config.yaml
num_attention_heads: 8
num_key_value_heads: 4
intermediate_size: 832
norm_eps: 1e-05
optimizer: "muon_variant"
decay_fraction: 0.716
Each number is 128 + 24 x the weight over its row's rms, rounded and kept within 0 to 255. Layers, rows and columns count from 0. Numbers have three digits each. The size before them is the row's rms in percent of the matrix's.

# gate: layer 6 MLP gate, 832x256, rms 0.142, rows 373-439, columns 64-127
# up: layer 6 MLP up, 832x256, rms 0.15, rows 373-439, columns 64-127
# down: layer 6 MLP down (transposed), 832x256, rms 0.0441, rows 373-438, columns 64-127
gate373 107:124122109138115099109117127138104102142162112118162097097103101148138169107117150127129111165132143119134139117133110134151113083097150138162166143088155121105118132121126138131125126104132107
up373 103:137108141108152118083148134128112099156154105127200162100110102139137145160135141114116158129089112130106123127117106126128155109131099097133140151094113162098093112129175129169142099099131124
down373 104:137147140104168147121141094153128107149085115126146128133148140097115107175128138130110162117146119166130124104116126166105096128090118175169149098108139115114127116109107150139106143202160093
gate374 109:124074166128182109141145134143146117060086103125090160085155147159132123109139138135145114123133160130106140108120125136112143115120130130047104130126152137134113182138100114173155118179123123
up374 105:165146130129115125091115155109130151145134162149113159199105139135159065105115083114160089120138147143095136179122118103138167180141135116141110131112128116135123108102133125130091120149138131
down374 102:138107133114158125140129156159143146180177185135153132140109138132100120130135121106114149121140148145148129141136149136120134124145124113136120130094137104112161121109122116095120150143102091
gate375 104:164145117157137141149117140169121115124099133119097123097140146099175158158129110122143123120125134072158121105124133112122156090093134156126116137126170123150147160103119123089132184095139102
up375 100:156150113134133125099137156114157089124103120116104105190115094104129108120086115138153139113100128180102114109158158140153130144199122171150104144141103122112111167142127094103185148126159096
down375 097:118129133124143094109156143111133162143127137147116153103124124142093111103134148139139116124122126127148077109160104132139158118141099138114134123106110122110149097107162125153138145166137149
gate376 098:097106119155141127152176109115143138133142141176130137108082111135124148125130158147164142131156097156152154148101157114118128158110101060146133136139135106153194086094116150141153100144102133
up376 095:135176130148158119133139120119135118079152150094130120104137138122101079096117108186067125155134144111161150141110120119107134157117151163102140145118103104099111147144107063087144150148106102
down376 096:103137164136141173139132109210141107169142116162156102151148089131110129138119161100135130121129113118154177119123164121092108134135109137137149100152182109095161150122174149116106098148173110
gate377 104:105114151132155167091132102116124140118141085109104170128118112129125137159084165127134123084112140154140127137138133094154134097135103113098129109123133130092137088152142143135125107108102120
up377 103:111132107196093082146159187140117070124094126135140128141149122116183133147093116112101137125108131143158129117173124155063091157151178117147127123117148082131148131128150111127146113063121114
down377 102:137100130158176115111130119098096109133173159098148104139142066152125109100103189079123146125084159176118134127107134154134107139132114140135145136153135151105149152117059166114152150160148123
gate378 099:169137162104165119096131119136115162154127119109132120117106134096106138106147128148114143119133153101145118140133137119131129071120140135195066095113140081145154112102139115102137115132164137
up378 103:116160167171129106122116123159100123145125161119118125132113156176125157170121092091116102117107147124116128163149112142157137141094144137107136124141112109091132145131109135157104122120176147
down378 105:139109116122132138119127126112158156139110152130123153140131132119151138128118125142144126145094131132148189151111131078139134137099153147106119125124151110129173123190115089097150130132166138
gate379 097:148157073128114117135118097161129124129098113148121138142123147102088130133103137140143110090130100101100112115132084102127082121124138132143148146122113107112127131131103114099121112143135162
up379 097:156117157131184160116106100150096124121114098144159135121114095099183139131129112151132115100088129168132141128123148156124145142097108144107095156157113169112125172129131091118114136148096146
down379 096:137136132156141096139168141109111112096137134113103132085132134131103122112089159122109140162138140131111145134124143131138123135123107070154103152164115134118082179095109124161144159142136118
gate380 103:118127164166101141127160129168146108158144089147150124091102118122141154143143149103116135135102146104103129111093169155139147167145155124143141132164160107104158123157130177161145120137110126
up380 098:113106147139112145083136124126128127143130115102123104111185123102156138123129149128111133157132170103114124213148141135146158153113141124105134133094138129128142129123144141143110101151116118
down380 100:107126159102163097139156157143117128134121089095158121111186118107138102175116103137184134135121117088142178113127159219102118130146127145158111130115103160135142131102150145113175099082151141
gate381 101:136121134134111158133068093123133118127131119152152122130130119136122088140108139127125148104124129136111140164162141138081113159125120107125109139145130154099128117155168139107150137114111146
up381 098:139143107132130086142082113104144159089111081100132123162084158137093113134138085108119140149101119162128072150101135148117119141090115119121097114135109126145108073168119135137112145139133094
down381 098:102129100100083143149104123093099159137142145142144125147114140137131090101143125119097145115086165141151153123151132136118111093119155115106113113115084089112100168119135153156090109143114146
gate382 100:153142154145126122152139124156148085106096113107135142130138131099135133118149155146128126149141108105147105128129113117129171117146116117105102128132130159142150100134125116140097153101128115
up382 102:109152112141108150138132168137087103105116132123095128143106131179114130099149177116137121162105138144090100131134109102139115135145169161068114141175099118086139092107116134132124127101152145
down382 100:104130108180121160082157130105158108131142119136132127154104124147125165166068138093108122133130113160149126122123167181120128168096129139145144148138119141120102100111142132111162075133112128
gate383 104:170156109086197177131139125148115113100099101123102104125142163134128141136084173112096152139159168135086133151121126149130114098124139144170100137119155110135101117119144118119114169126122151
up383 095:124092130170089193132156113122143111122122147173112115140140101093146139123104117150147094119120084132138107121162152143094081110087087119148119123116099131128105173146135067196127103137130133
down383 095:112150105124141162190121180107145090137107103121165132103147132101121091128159123151162174137111088089131138138110145128092131126121143148150128118145143148146148170156139154126127133127136149
gate384 096:149151122126156117155141120096123102098148132123176146126119140121165119138134100136132124105130165090125138102122165152109103190143133124160176145168189127149168126121084121165109129143161121
up384 096:104121161123128141091105149158151084135149136097077105128131169081131132099137198139146109137116150138116112140148150135132096141147160089155182087125158095124124073115147132142129151115153124
down384 099:147117118148126135129091131166158105101130135164104122150119124137092110084111114097099093175125123113098109147159125118122117131118147145111104117123131098148106116118110098107163148191143115
gate385 100:114131112109126147137147142148134106142145117127129164123130153083139175099098137107146126115106130143114146151120151145121126138110154107130164135105122119084153118161152128182118142094121126
up385 103:152094122091149162177133119074132119173134085129132160162138073129129125137136120127173095081100130084109147158122104111115134148138119093138076125115088117101075145097144118131132108125093140
down385 098:118137129198105130134095086190129125099123118130106086145127129130120126083161117131112149130121121130084141113130152140080152132142127156153132131159115170116096120085087109133126116123135132
gate386 099:173089139094149136166102097168133123182081152157169156109137104093133097134085154107115156112156095125146165127100139163123130099127044116141130138123074148125149126125113124126127091144100123
up386 103:160104129120089091151098109126082125113117120151133151139118115107130102160129138138127148115144139139132141140101132116101128103153130125181115134149111132122137108118128134092126143163115118
down386 105:119153128134084117140095085138072161126120095116163092157136087146159159128107116144099148131143104104138144127115142123102115129152118120176119149135128155081158177147133123101116116107094112
gate387 096:116104087165142150104125158128141103115163130070126188126180135125179135137086118109096167143150123125155155096152133166137152142119144084104121178147121125116141121154093113120127128130121154
up387 094:150110162106127119124108168075133115118110132127146129183143104158174089150089130145161135141122139086144108178135107106111109165157107128137142118151179127153177117123163117134144140147143161
down387 096:104152171126142148158108096091118142171092106131105106184122119156122116137147125115105166083094103153139091110096089166152122120168102107137109140155080075119107118149115137204123138168127123
gate388 102:125123132115141103113110069159104184111107137105120140167158090129134119143136142134156088139128131111115154102122095064108111098115098131114101169084126120084084139176146140081152101132146131
up388 100:104132128103125133153123124135109171145150147085111097110123162092149159139158185105148114149154156156167127103129138113126103120148089168142167091128116138127168119143133144154137137124102140
down388 103:120190106114099061097130150163180136148160106124098133111148117102096150122115111135106101114136157128082108079161122105114122137109130138117157089099183160144162138107124126121094132137145133
gate389 100:121182121133116150160124111131129135093186113093153105146088136139111128103093116122124122100134102120168162119114104134112114140109115154150125159112092123116164107164132128151163129131126135
up389 100:172145137135138136161113155159131144153132154135187114169115099125095128111144123136169128137131167095122127119164142100105153117149150139121117118106160068119125110090122166124137154121124113
down389 097:189145138120126141135124126123152103160162125103172103122092126088141135139150118141066092147072090127147116148121110108096103127113129111081099111083156141139120122154144140081123112118103150
gate390 098:131138129089169123170141136133146157110139119105153152168097120106142090131132120120135095119128131069101135178115143172141144105111134079105158126179205113127152100103137105173132139152161176
up390 097:102138133147137101110110104113106130155110127117121192102100160154130076152122142135130152170119134107108140129122104134188127105156109168139165139139080135123161125138143122129112149148118139
down390 099:128142112138138134100172157147155129140139113152149126153138096143105065095093095106145137117133097136088128108128168102136148106135128130136152134127151122126133142119151112139137128145116148
gate391 100:121117106114119136095160145133145132140168153075136129146130171153121137100110101107105151142112161081138118157136110148145110120100090085159133129116127141134154172146127152154159138135121127
up391 101:111121119111122105123102095167112150130107136107083106164129148137120116145140127162162142129130107061128098114136147124144141100145138117071104108141108126129116091106104133133124104110130098
down391 104:099097111109101132185110105102141149128124103143122114092126126120154140108116099117146087175095112087118108099132136123180123128135138155123122149117117134142131085085097159130147108117119124
gate392 095:128072127169165099107114100114107127149076183133168149111125139140117125118117117130138157112088107143126137101089138120125159117151119097175122114094159109137152122138171150128128133092104127
up392 099:133136094115108082098169109122124140123141130139146146122122110120137135090154086134127112129162127105158094121107137171124076164113142124134136119135141173104142136096121113110149184148116143
down392 095:133117068121110152121119157123146086159128130145087125122139123124137100122147119119100134128091136091104185128135121127161140105107145137147123138147134123122146099118129141164125133113110143
gate393 100:123123113136101130164113087166151186112144124127113162133177118164121112141124115141172135137148166106102132136083105094135135140119149154148131091159146135133130086135088139113138156138091160
up393 102:138101102128112082102087114106126123085174131128131160098153138142141144136138115136159119130130133146113175126137130119146159166130142158160118117139111140105159171118144128159116113173132151
down393 101:090206106098145129127149163118123149114123135137103147153135171154123117143142109129184075142138137134075088144094147160131117137124160119139141166144140157156079157124105150139124099083131099
gate394 093:145074124107079151114182137143145088150086133164153149144153100101167153149134139133133127111139080134108145139154160114175149163098141140166143124103140127116062082181113140106140080132118138
up394 086:136120115127116100113102158073104135129131097136153118132119120112113118121126151102102139114160143122129114137139119146138133103157139128129088079109096097132146119158091106151140124169120129
down394 091:127145093124103122130108079118111151114135153121146118111079143180114166125121170145136106145112118139102121140152123124162119118119130105095188133178145136080191131089105100110137135110161114
gate395 106:147153085134149147119116149172105120092124144121167122130115115106110133135148134157186112101149149153115131191128128166129108130137138089148176080154161135108124067143139127098136170119146097
up395 102:137155106142095136178121158123116130128112161130098123135105147102130114116145147098108131163134129161139145123147139117176158136139113139157128155161146105142132144136103136141117122178131150
down395 099:117097104171073181132107087136143115112158121125134091149159104135110118114110128162115112124133129121155138094104108116128127104104125107153116115123138137102131127151125093153125132135091108
gate396 104:143109134104111153128095138160141148188142158093143131106108142110177117110129126153122133095134132127118150113102146102086143172106112110103150116153136170145105130136099125126089110154123091
up396 100:133112103114111135130144116116143128139093178171142148136131165160139151169120133141107172159174138132168112156128135136119116098110150130135124125136122144152104141121137151161122123142116123
down396 098:143158145141112152123172134121093095116127153127163113108113110139154085176149113097087131134144130122155097114140100136113151106190120104096120166134142102105096153098130108088096126095145129
gate397 103:116132123124111100156121100184155138104153120132171160138127119099119143116138147113122111127140112113120137140116133103158112119131115118098106108113153134173127125163106131127158204070077106
up397 098:149096172151139128130083149152130109110137159111131121082144117142132135097143154111117146171135068146171135118142130126105124139158118120103105144144139179101136131104137174142160089139121148
down397 100:148109088099114127141137088133120138126162129153124124163127081134099137134133137124168100160119146141133102084130115182093096128088087148136164141134175136185128113091117146154106137163083161
gate398 101:145102163140121130141118126125107122083137132113111177137135143104193154114125179152133131089148089121157167120083123086105099168124128096097163121094106121104154146151106120109126118117137118
up398 104:158115121129120126139116148196139131134138102152144138149145132094134137134170156095142123151123132135146137109093156121130144100139175119159155133114131097149135143133146115153171125126096078
down398 106:116111119142095176129097138149150135140132136149119097149152119116110164116116129136116118122145118147145138143104132153135068065178088156130168132120117116097144104202119120105156100096176124
gate399 100:120138129151102135140120147145182182101091141060095118120123162123111126125138112098127112141148123117093120146136161189160106108114138093089120108141089146156124089176081163122119098109147142
up399 098:137130095117128146111132114137154138149100083094109167139150139133103147163113087102074173113129135132134134099103118178181111084110095118133118139099121111166148130139131146118096170112130172
down399 102:130118126161104155141149112118114131145089122108126078161182112133114094147126106137152084140140107094132086162075160116127136144116131125138125101128128114128146185175168096133153140130089151
gate400 095:147183141138183153097152158132117111127150142095111109125118121137105137152106126141136088115166103153120123116109172184144106174121129134122145107104198133114149097104155107117130095124111094
up400 098:146175137120115126144142143114137129095137113114144130114152144137125088151158118118106111124128109073116128126082168104141086148117135132143131151126142079112135145101092096140141093171112112
down400 099:078151131148120133152134139091138157115106062143092169146112115155110143107082120130109182146161132102121123119156123151126134145146153138117119154101150139147105133159129188101154158123127139
gate401 092:108162160072122122104121116156142172101107154106134121179105139127146119134128089103105133094152158120127118079092115104083143145132093093145122135149160132117114089146104123144168147136134146
up401 103:136111121125117106117124140124065111090127129107086123182101142085183153124106145129129097124119126152112149133157138179143097174106141137106129140156127107132133104143164127128081147151148121
down401 103:121137094124136160121120137157155103172151134132133129108132143072090143128147124103090075119118191201078135122125117177138130153112123135106147112151130159106114141158160109092107142134169141
gate402 097:144106181153148111123098203094168150092134116099122156151101115120154119174095159141091086149077096100135112121140111126138147146136106121116127068149119158097099125156147125123109163111137155
up402 100:116153136138149119143126124148113122151142146124101096123112139136086102150135121181173129126157166064126130094133142164141108118120189074113086117124143123091169166099114069143128156109125157
down402 100:144085171112097170174109075093157139122148140089099164152111132122127114135148110119124132102166149119155159102135097153097118173145113129111133117128158121104195140155156122133097155142128110
gate403 100:158150112114109154137148136128152113098119095162146123138154156157147109155126085095125137137136158118144156110131127188114118143134154121156112110154121134103116120159139125146101120151096129
up403 094:135126089140109107074102136136117088113124118132130143112152104116148138137154138142116134121112100160154110127093117110085096124100136155159131118155100120138103122186141118154121081114125126
down403 100:082103118171081109176117113167086126115134112116140105133125113139166107128136131127122147102091029159117138166126147121132115121115120156123112144129164118127129125088105128149122153156170172
gate404 095:110132172138095114115141130124133124148124131130144122125111142160104083125153083126155158132064116154111158117105096128093109142170141139133144125143108113122145131192135105137130119142119113
up404 096:163103126124112135121122211143128155096097108165136117147123139159129118154154150177132123110119077129113128146102118142137164124162113164074143133108133149136112078168120094114117120139113118
down404 097:161124139097151153132132165127133149090136078140124099121113105177118131141114114124112111126181179145099147125170104109113117149209103101158120144142140150160139129117159164086141093144118114
gate405 096:127146169132172129138130144141120123092186154112175106145149117128094126165139142130134144152103122116149159133115109085096145139096150116143147121128149144148126156150133141167099127135113161
up405 092:107152127141102157113135132128103159104113145121220145104132127155118144089136058114089147175118112121099146136110108141178161132188117113131145176124146110129150105122071117162107077183122102
down405 095:134126097129134125133111154134096108112093149131132172149166098140051131119126105107104152160124121124151123112147105148123143108125086138169148125089150151146162148097123135108127097156108116
gate406 104:120138126131126106095118129130120096096153152113123103096083112164093141111098113127133105140118150098145112125152124159121080117133164114128135153147149112132177116116100141116146143148120045
up406 097:093120066116133114125170174119155165080074074143106135149146112108148114111100133131148075188134117087132132148125143141095125119166098099160132163156080143144118140105145112069072120130144163
down406 100:114133121158131108145128142160138101082115109129128130142167125110159152102137107143160124118127142101166108103132115087122184150105142105177112098098126138154150118050132170111129144142147082
gate407 103:165138108133140139118146119167108128108120101158113119082098131114133156101103153140140115114142141115119118112136102103119085111113111124189141086107173135126121143133115141165146167101115141
up407 096:143122130090130121122126147091099124119118139133166151120112109157146114089138135131180103169166156103166134153110145112139115149126107172140124115129093150153153153135117135108136105153121129
down407 099:120123118101150114110113211173158141096118123105132098164123105161174107109115100138117168086173153143158111105144110108133108138124103085153123126111116127117124169115082107159117113120119156
gate408 096:102111164155122111123170157111142092120152091126150118092115122159118153094093122131156132119131148085141133127109120140166121108144157115145154143137152106173153141132112141148104129146136150
up408 090:132132117124172155106156106138108179108138138098125110127138059143150116151120096122145089110106150083121138143127132125145098074159118154174114149097122123087085217116132128152158191134131063
down408 096:100123082140124104125143154151130129112166129123173143110134118115136159131100142149102151140132143058149085123124131100101155202124140150106128151124109108124110160108169110129179134163100070
gate409 097:105145201117110130075112150110147155145160107095118140148141077072151157123105109120094137136119123148126142088137153157099110128140068105146131135140099102115125159156076125128089133092092162
up409 104:101136141092152107115135132117111081127157073194109125158132139093140149107166098148128141133121102140156117136137107097131107111124076114124132113135132142125105137123113129134154140165118134
down409 102:106137100137186060153127053063097114150095141127109118117148140157141161094132157121184067119155119147146098119132104128118126154116132141107149110121132125136106147113151138081162105171156099
gate410 101:147143123161129164149084070174075133147102146120103133135082101163110138092107106131182107136124137073099095118155117172136146134132129109097130121131162122160129113130120136096132113168121120
up410 096:127121102138121141087154148109105152159128115086114120100124133112146131129126139124085168135135159093130137106096109140124170109123113150107111119155104105154167100109154133125104123151128142
down410 098:108135145105149141103116142102146078144102143153090103122107108165184174180102125125129167161170119107125140192155161141085134116144135144092174119123116171152128126101074105147126128086094155
gate411 096:130105092139106169128151112164134086135139160091108135187163142160115101154129151129163145129114113130155133167153149136182116119112161173135122132122125148082113118133098152118135089135134134
up411 091:142116152117109118123136147122123133119128131160126123129134131157121093140102163129129144138149118134128119124156150139130075148141095121112109114101105120108123097099163111134127140115136131
down411 096:121140135098143127161072115165097085170147154132135163127130154124096116107143141186114152108115152118141078099160159142087145121151128086154121094144116120121145149140147133131154160131121131
gate412 109:150112143115143141084120118123111158093141114140154157107102107159089132141116095144144121103120124126132164130126106141132152147181085099183141128141111144113164140119139135112133104152127151
up412 109:134099139074127116126148147112133110166132113099179125147078145130118140102144088160127101118138116081121207184105121141129097160120122126131146144153109153075121150089130135114137083133086154
down412 105:121099131143108125116116132094111153147102098128198134138112102139149138137106117135110160154159142171195150105116141144119156114113118128163139092116129164107150122214143158098151137126103115
gate413 104:153097135128158104142158135165134103123128159146119146108086154118149157129091134118162138127082138140109101096094157149110153137096143159096128094087141101090138135180095129100127150125100072
up413 108:146119116123134126125139140151086130139112134106147140121101131103163169136108133169137171076118122114116119129156148136100138132128132149105124117112123115145145137161140161106143098153142129
down413 109:126108068126100105122138135176144143088113103140097110096125123115073108139144131153180101137139156167132112151113132109105117110140132119153143080160092090111138153158123111079094171139125126
gate414 104:144119106122127132161120150184142158130127140162132121128089151161122149123108187109111160099120125092128127142101123121106187169106165121122177070124101162098105130142135132094121155149130121
up414 102:155105144145112164132163086107116132084099169138093082162117135126100113076155148124144095147070135125109100134065090115118125134144125098097125145115123101105134085127129103148132058102108126
down414 100:140077107081154151151137159114183104089136150107123159142139157114114167143119185134144124090131153124095110139096118109189146139155166142107128140073141159143124142139121097121086110105127111
gate415 102:120091118112149122095101148129105115103097117106156125108121168126145138111103143126138106060143140077130109170143128110110119092082133102115127160160126146116154122110141164124148097063132102
up415 106:123122148102107118151104144153145143125114155143079132161093141137156127130107100105167133131127192121124144154135100128131150146129106131171171152133146153173127144137158133140117156088132134
down415 098:172091136148111110167141129150111148136117130149132110141087132128116188153178146171100180121080140131123095143112135146119135133162182119133138116128100134156127129125137087072142118137140158
gate416 103:149091120142105098121197103128094123166149157135122107134144101081130110138147191129111141109133091094123111130127112103127114116156138127124101104139119123151161084185146087153132111128092130
up416 106:114132130151151152099138113148106124102139092118143085100115151121097193116105161095084081153159126129122165143119130103083147139124123181117141142132146128105114126119077137141146096088094131
down416 103:165141095072134143154140116144146130143077178124142152140128114132146108135130114083174105139129161137166108146177098111141176083152113143139119107123156155162166118119134100131104137152160155
gate417 099:149092124142151156138098132099126161115127112174184119121113127062135147087091107116137140095147141145132086138107137126139122135151121131142115068163109151120153108131091123140101120122169143
up417 096:114104131151111169156126136131102125147142141141150161099079126129163115098141123132106098118124125086102105175140159168140115095130155131140140137096130143142114114103110166161109137142139144
down417 100:148069106115105118147145164133096126130124156147125122094107134140111140129125132103133149143139133118101091068106142088149141095069083119132118132151138102133142102194111148100138092140150118
gate418 102:117116142144159149131101093108161097099152115147122138124108132091091130138106145094127149142169104099122112142126119108124107082110126110123127135140151151142123096096159147110149129165138119
up418 098:084134127127115138116174133145143058166112125081115131132101139109112134156131109136153137115111148103126106150161120145149132183147123109128088117150150127108129102146173118116179113175110125
down418 099:105135140115123128183125147085158120133131100134130135073128156129146180104147102176159129097150147131107130081135142151129112160152160114164123118107087148130149120160106110165162100126114095
gate419 101:129124158161136122154163134158109085105130135100120138093124113117146110125114136123124127121128082153148147153129087115095149089160121154106142147130114118106142141168124116144143151126138123
up419 096:132120143128152147136104160128092146080104111139151112105139153143139122102112122145120133100126156092099149068095139102146178112107096121131120156159127138141115144134121163164131136130146166
down419 091:086155097150132146126098155146151170160161129162087101098095099076175118101138117115141113135135115086136113119131118131118111133126127132117124107132121144154111136096132136133137104110146131
gate420 096:105097114126120139139129163104129137112142142145128161120112163144120099164112150137114108152141159117097128092134144164104112084121134149111150137117087084164152110130121101066109105152096155
up420 098:138167132113137126120104098091133175151137121183141129120109064111098106126145168130124127128108179150108120117148097129124093117143130145170079135154137125139122127134096094170145106129133159
down420 097:130119134128134160142175133125129103142112150106126125103163150134149115140138159133125119145119153180127067133165182147143128153112119135116110111158138148124153145188127120115149130145128153
gate421 095:142129135116170083140161121139109146104105059096107119115127121110113133161152072064107148124152121103093132163149125108134103138136124130119110119140119131107124171169117136115119146107141190
up421 099:158167122127162093149144091148128080095158102145113149140119084126103123112133136142082140142079110111090135138150110110128093125105147160137112155126147138156111110132104108120110147130136121
down421 101:102119156142135148136102158135136147107120129117148114147126101123132088083142162141083104125136137132120159115135118118069104128133138135129153113110154133121100185129117123096140133120160117
gate422 103:117130151136149133110139112117137108125121114129084157098099175121134183117118139151144114104113135073110103117103117152147166145096127108155088106143126132130131100114135084103126146153134132
up422 101:130139168159150120134129118146162112099118092143091155113108113115105160096114095139123126133142090115127124136147168127133150162141125107119109090115148121124112117117142107104051126135160110
down422 102:156110103108137127129125107100154150169123132126126159090157148123105141117141123134139154166096110105083115126089150117115079124134139174082106164154145117109091156200122092130139125139129128
gate423 103:145116107105110113124076132111132139172106130138185134164129103113106148131118131116128119143129131129140127124128095117177125159121118128147182112121163111130106115128136133105152128113142144
up423 106:118084155136126178124117134120119126142112119135126156145135118155099124121125099152164177124138119113100160081135153174132104107107100152113151175124120097149121112136192129159135115135143149
down423 102:133086148132148169103101142115124103078180132114104123133125129139117143070134132132118145091124152151152149153138113156153130138105159110125136165157107119150086127090130132178113079124126139
gate424 103:145098132149151117111148122127132177138156123126122126104129115116135121127118136136133129143128141126145139091185126077128133135116125098135129104143154097096138108103123128051134117121135126
up424 103:118158122082129118123180167144109138124116108140114145145125155108112092126151148141127145115140132132157154108133117103165092128131156133110119156115130099134140163134072184102176172141138162
down424 110:132140106122151103108173134130119095149134102152112107121087134181118084108146108145145146146127120149119151154136140135175120082111124178090101136133131140137170109145134166110140146110088113
gate425 099:164111102101100145097127118126155151092131123110125163139129137101143156080141121103134122089133115134126101144123146113179106185146115146163121082124123127113132119135124126118127124128100163
up425 092:113153141114108106114196112137158147092125157116127129128160114089130079164147155105122134119137146162130117162128125152109108102127109139127134140169123157162129108126080125143134132135139093
down425 096:121118115125093087159120109132159130112132160133158128120105127121195128129134163100132156128171128135148140119113144154173141121117116127142160100109103140075133112091139110129161108183140148
gate426 104:123123116128130106068118071145132165133163130173128136138173100107125178130142154114098128139122114167075114143142120140118161067136155111127132175128126147140115156143107121095131125172103117
up426 101:149118146146120126104170163129126152157100142098107144154120124145100119113126096072140106100146174174102114086108114132155168121145095143144125120154104106125091111124138144126138156120136101
down426 100:115148153140127108093075190202119106144157126145139167134104148156126141159116101123111159145129143129106176154198124130069093103157149147142143120131109115099111130132155153134155128087121130
gate427 101:132110103120138137162127141135132140126096136092104098136133135164134109129111132078183123136164130134140153168113161127158102137129130127127152086102101154143120093138091127153129131135141137
up427 104:121120084104149092114152143125121128145150121116184141131159136113113102139132107109139079120136120147157131115127087160119091127125121112166154149096137133144139155168130126167140145135109142
down427 097:107127117139120116157148182088118106087158133129124097154092110169136122160134154156137170067162140143130143111104115147111131122101128172105152143150148138162118150131137085159113146114097068
gate428 101:126141078122111144145123116153138095156139102141123143160105128108116106129123126148137192127112115093114101088123118185137126137144155148129135133105116152151152112146150127098158133108134145
up428 101:128108105124155157115139102118152104158088115165106136120149095136121142130155109143113127096119078102091122108120075135116115135157165122118131120087178152119156169123162131104111113139090156
down428 101:111144173110073130112154135147074121156145177119103069110095118167116155127137149153076134120084097173108139073142108146144099120123133115121114135123141118154115118090114153099137117140143118
gate429 104:135155144104110112113115143119116129145123137159105166132113118166165151109140145112131162160105150144148170143146122122119149127151149115164110148125128078135166119151112129108165108139153205
up429 102:118124115105076123122143117109125127182158120092077144084133146074122099138129121101135157122129133116127127146144126142143179157128143094170107088088125144130131138096119148143115088148093159
down429 101:098167079132116109149138122110116162125107116159144137123109123151128091094176108135143160149138121129133157151100096130119136097119162120146128101146169164138100155113126158119116149147162163
gate430 099:112120085139125131114098141085139107151148115125117155117147143142155138158138114133089125125113115135177155095147116157134098115115179140121133109144149072167136114150171159116095139120170178
up430 096:104147113104154170147143141170136153132106104097131142112123113134150095151137121097158122137141156140158082165149099123088144137093162111129119120125137138161128168121126165111129101154151172
down430 093:181138133122128141115105142159119104117126098103113166110101120127176078150164118109114158126087130141102110132103121140102142126154129096096167137151151118159121122106139114156147125137107127
gate431 102:136103159138128170184136098146089151124114136149128122108128134131104133128170123125149108102095119116135157136135139136139106143125135141121110139163107138129149144150109084106151116122117100
up431 100:153147062096106126161144107089151134111124137117126143120149087096142142129111089116134154149105077149090136144158181091137128146095098086134154132159128123120126117128134086139098087121125131
down431 101:080102080132124081158133108098124113124142087121122163143185157151121115110127130063129130138111106094140102113070101119112124124155139136087096134107149149130111116105143118159126137164166151
gate432 099:117115135093084137153119125121142166108163118121142122092126098102124139143167078117110160137095116116128098112103124131142144125118123133107101095129173105143151111145111144133157113148122140
up432 098:156118094104159168146083118146145124110157112117113145135168173147139162137108126112160138126159111108104145129083108153125083120113090131117107113145129136119128137106137130113176143130163163
down432 104:142097120074134139115081173125118099112143159129140117082146089127132165138088136123146110099147069132126154141110135140087149149137144142092106165132106080087106113127141096110142173146108172
gate433 100:090124143156103122133135095159101096134153145153126089138159134112106122136115135081147119150088146123132118091108128140130153092145157134139143155118156118095133169150148147141151175102140142
up433 093:117124081120104139102181114090083128087153120118118115154125122106109150106148101103134157122115096138139150109148134127109095128115115103128117115155154146123135100154198091091135116116122091
down433 096:121146163120130070124133129101122099112210152119134114148132127127149076106114087137086163132171157177133134109152114164131131122166164093124128137132122121089162115175131131147087122108100103
gate434 099:134104131133130122133125137105133095124103101141131088134107113137100138124146137093128130158114143082132118146109128135181143075118138113107126138114185127146161049133140105113157104136122120
up434 096:114105115101128138138107147145168130152133129119141107129117094110158131171106099118052139125096109074081068150106150173133121126141091142084131134125187108157148106106148116137152143136126175
down434 099:148168118171159187116135131148136136137127107119109113126083123168136116130161139118088116095123098138114126142142100124140158138136086126120124104117116151101072126144125137120130125119155099
gate435 098:104173132153141106095144138097117108150121149143095119160109132135118134143106107147154153133147107077153124139176127097162117097127139152158122119126110152090166138139123153136154124141158140
up435 098:120130105125108101103156159145179151178109091144176105147114051130148129173130119126156095097136139165146116125121109137150117139119118109123151108136121123160154108097098149092156128118122133
down435 100:152153127119115112114112149131136115112131165121145161115154141146108122108125135131153191162106146141141100141089158197081128092126147123128163163084170133122131100159154125092112093166087090
gate436 103:120133141140145153131125069133094139108160127157099181127153157088144151099107102114159152158102106133090137099182141119156124110109123139084165110118134135152156159143125117099158109109131096
up436 110:140137136149127084126116126114134097142092090059163149138137122126189145109148140177152118127117134123141136146094119123151160160124115135168121126172162141122093125091148127104131135186142136
down436 104:125110145144148117122145133166131138091086132130151140092152159120127096118147132103131143079133148124134125127156130142142158140068089164139101135134099059107121102150155093134118143128130132
gate437 105:130194133110135114106152127163157141118145116137129120143141169112110153147122151099110137126129109128105109132168095173131164137145134142146105126123139157126181083163150150139091146140148181
up437 106:130145153113082148096144132086119164136135120118119110112127158137138057121113133138138138110117136139142164116138141092127116116170152141129100139116161128131129119177113126119110144130188128
down437 101:137162136164111168106134128080125142074149115145129146121172130101164129129099120112137056130110133141150101099114102130129128080133130110141117122140112154070141157078163109112083137092133179
gate438 096:120148146108149151093131084121113120117108112115130152137132119131120089108114136088105154143147128108139119151135140123142131140119156106151100125116135124113122143131132128151128108124140135
up438 097:146114119126145132135095112129126146111128127057150104110116122121130130137148103149114175092119131119093127142144083142136101134120117093154144092146131121113077115107127125100127120130154128
down438 098:115112159138075074138147126092143158181115100185117103137131146149172089139133055087128142133137103137113201082167103105137127113119138109185108118128101140144138112210137123070134128109079098
gate439 101:143092096107057112149116138143084164107127106115163124113133132174144144152158113160143135124116126102111121139107165101180193132128113087115115136119136127127136148130143141118150113132130098
up439 104:147116130128119128103123099089111109148138127149183147130136118143113105111106098110099140143093152145114120098104123113153147108152111183144129149156160121159102159094125134135129176148064152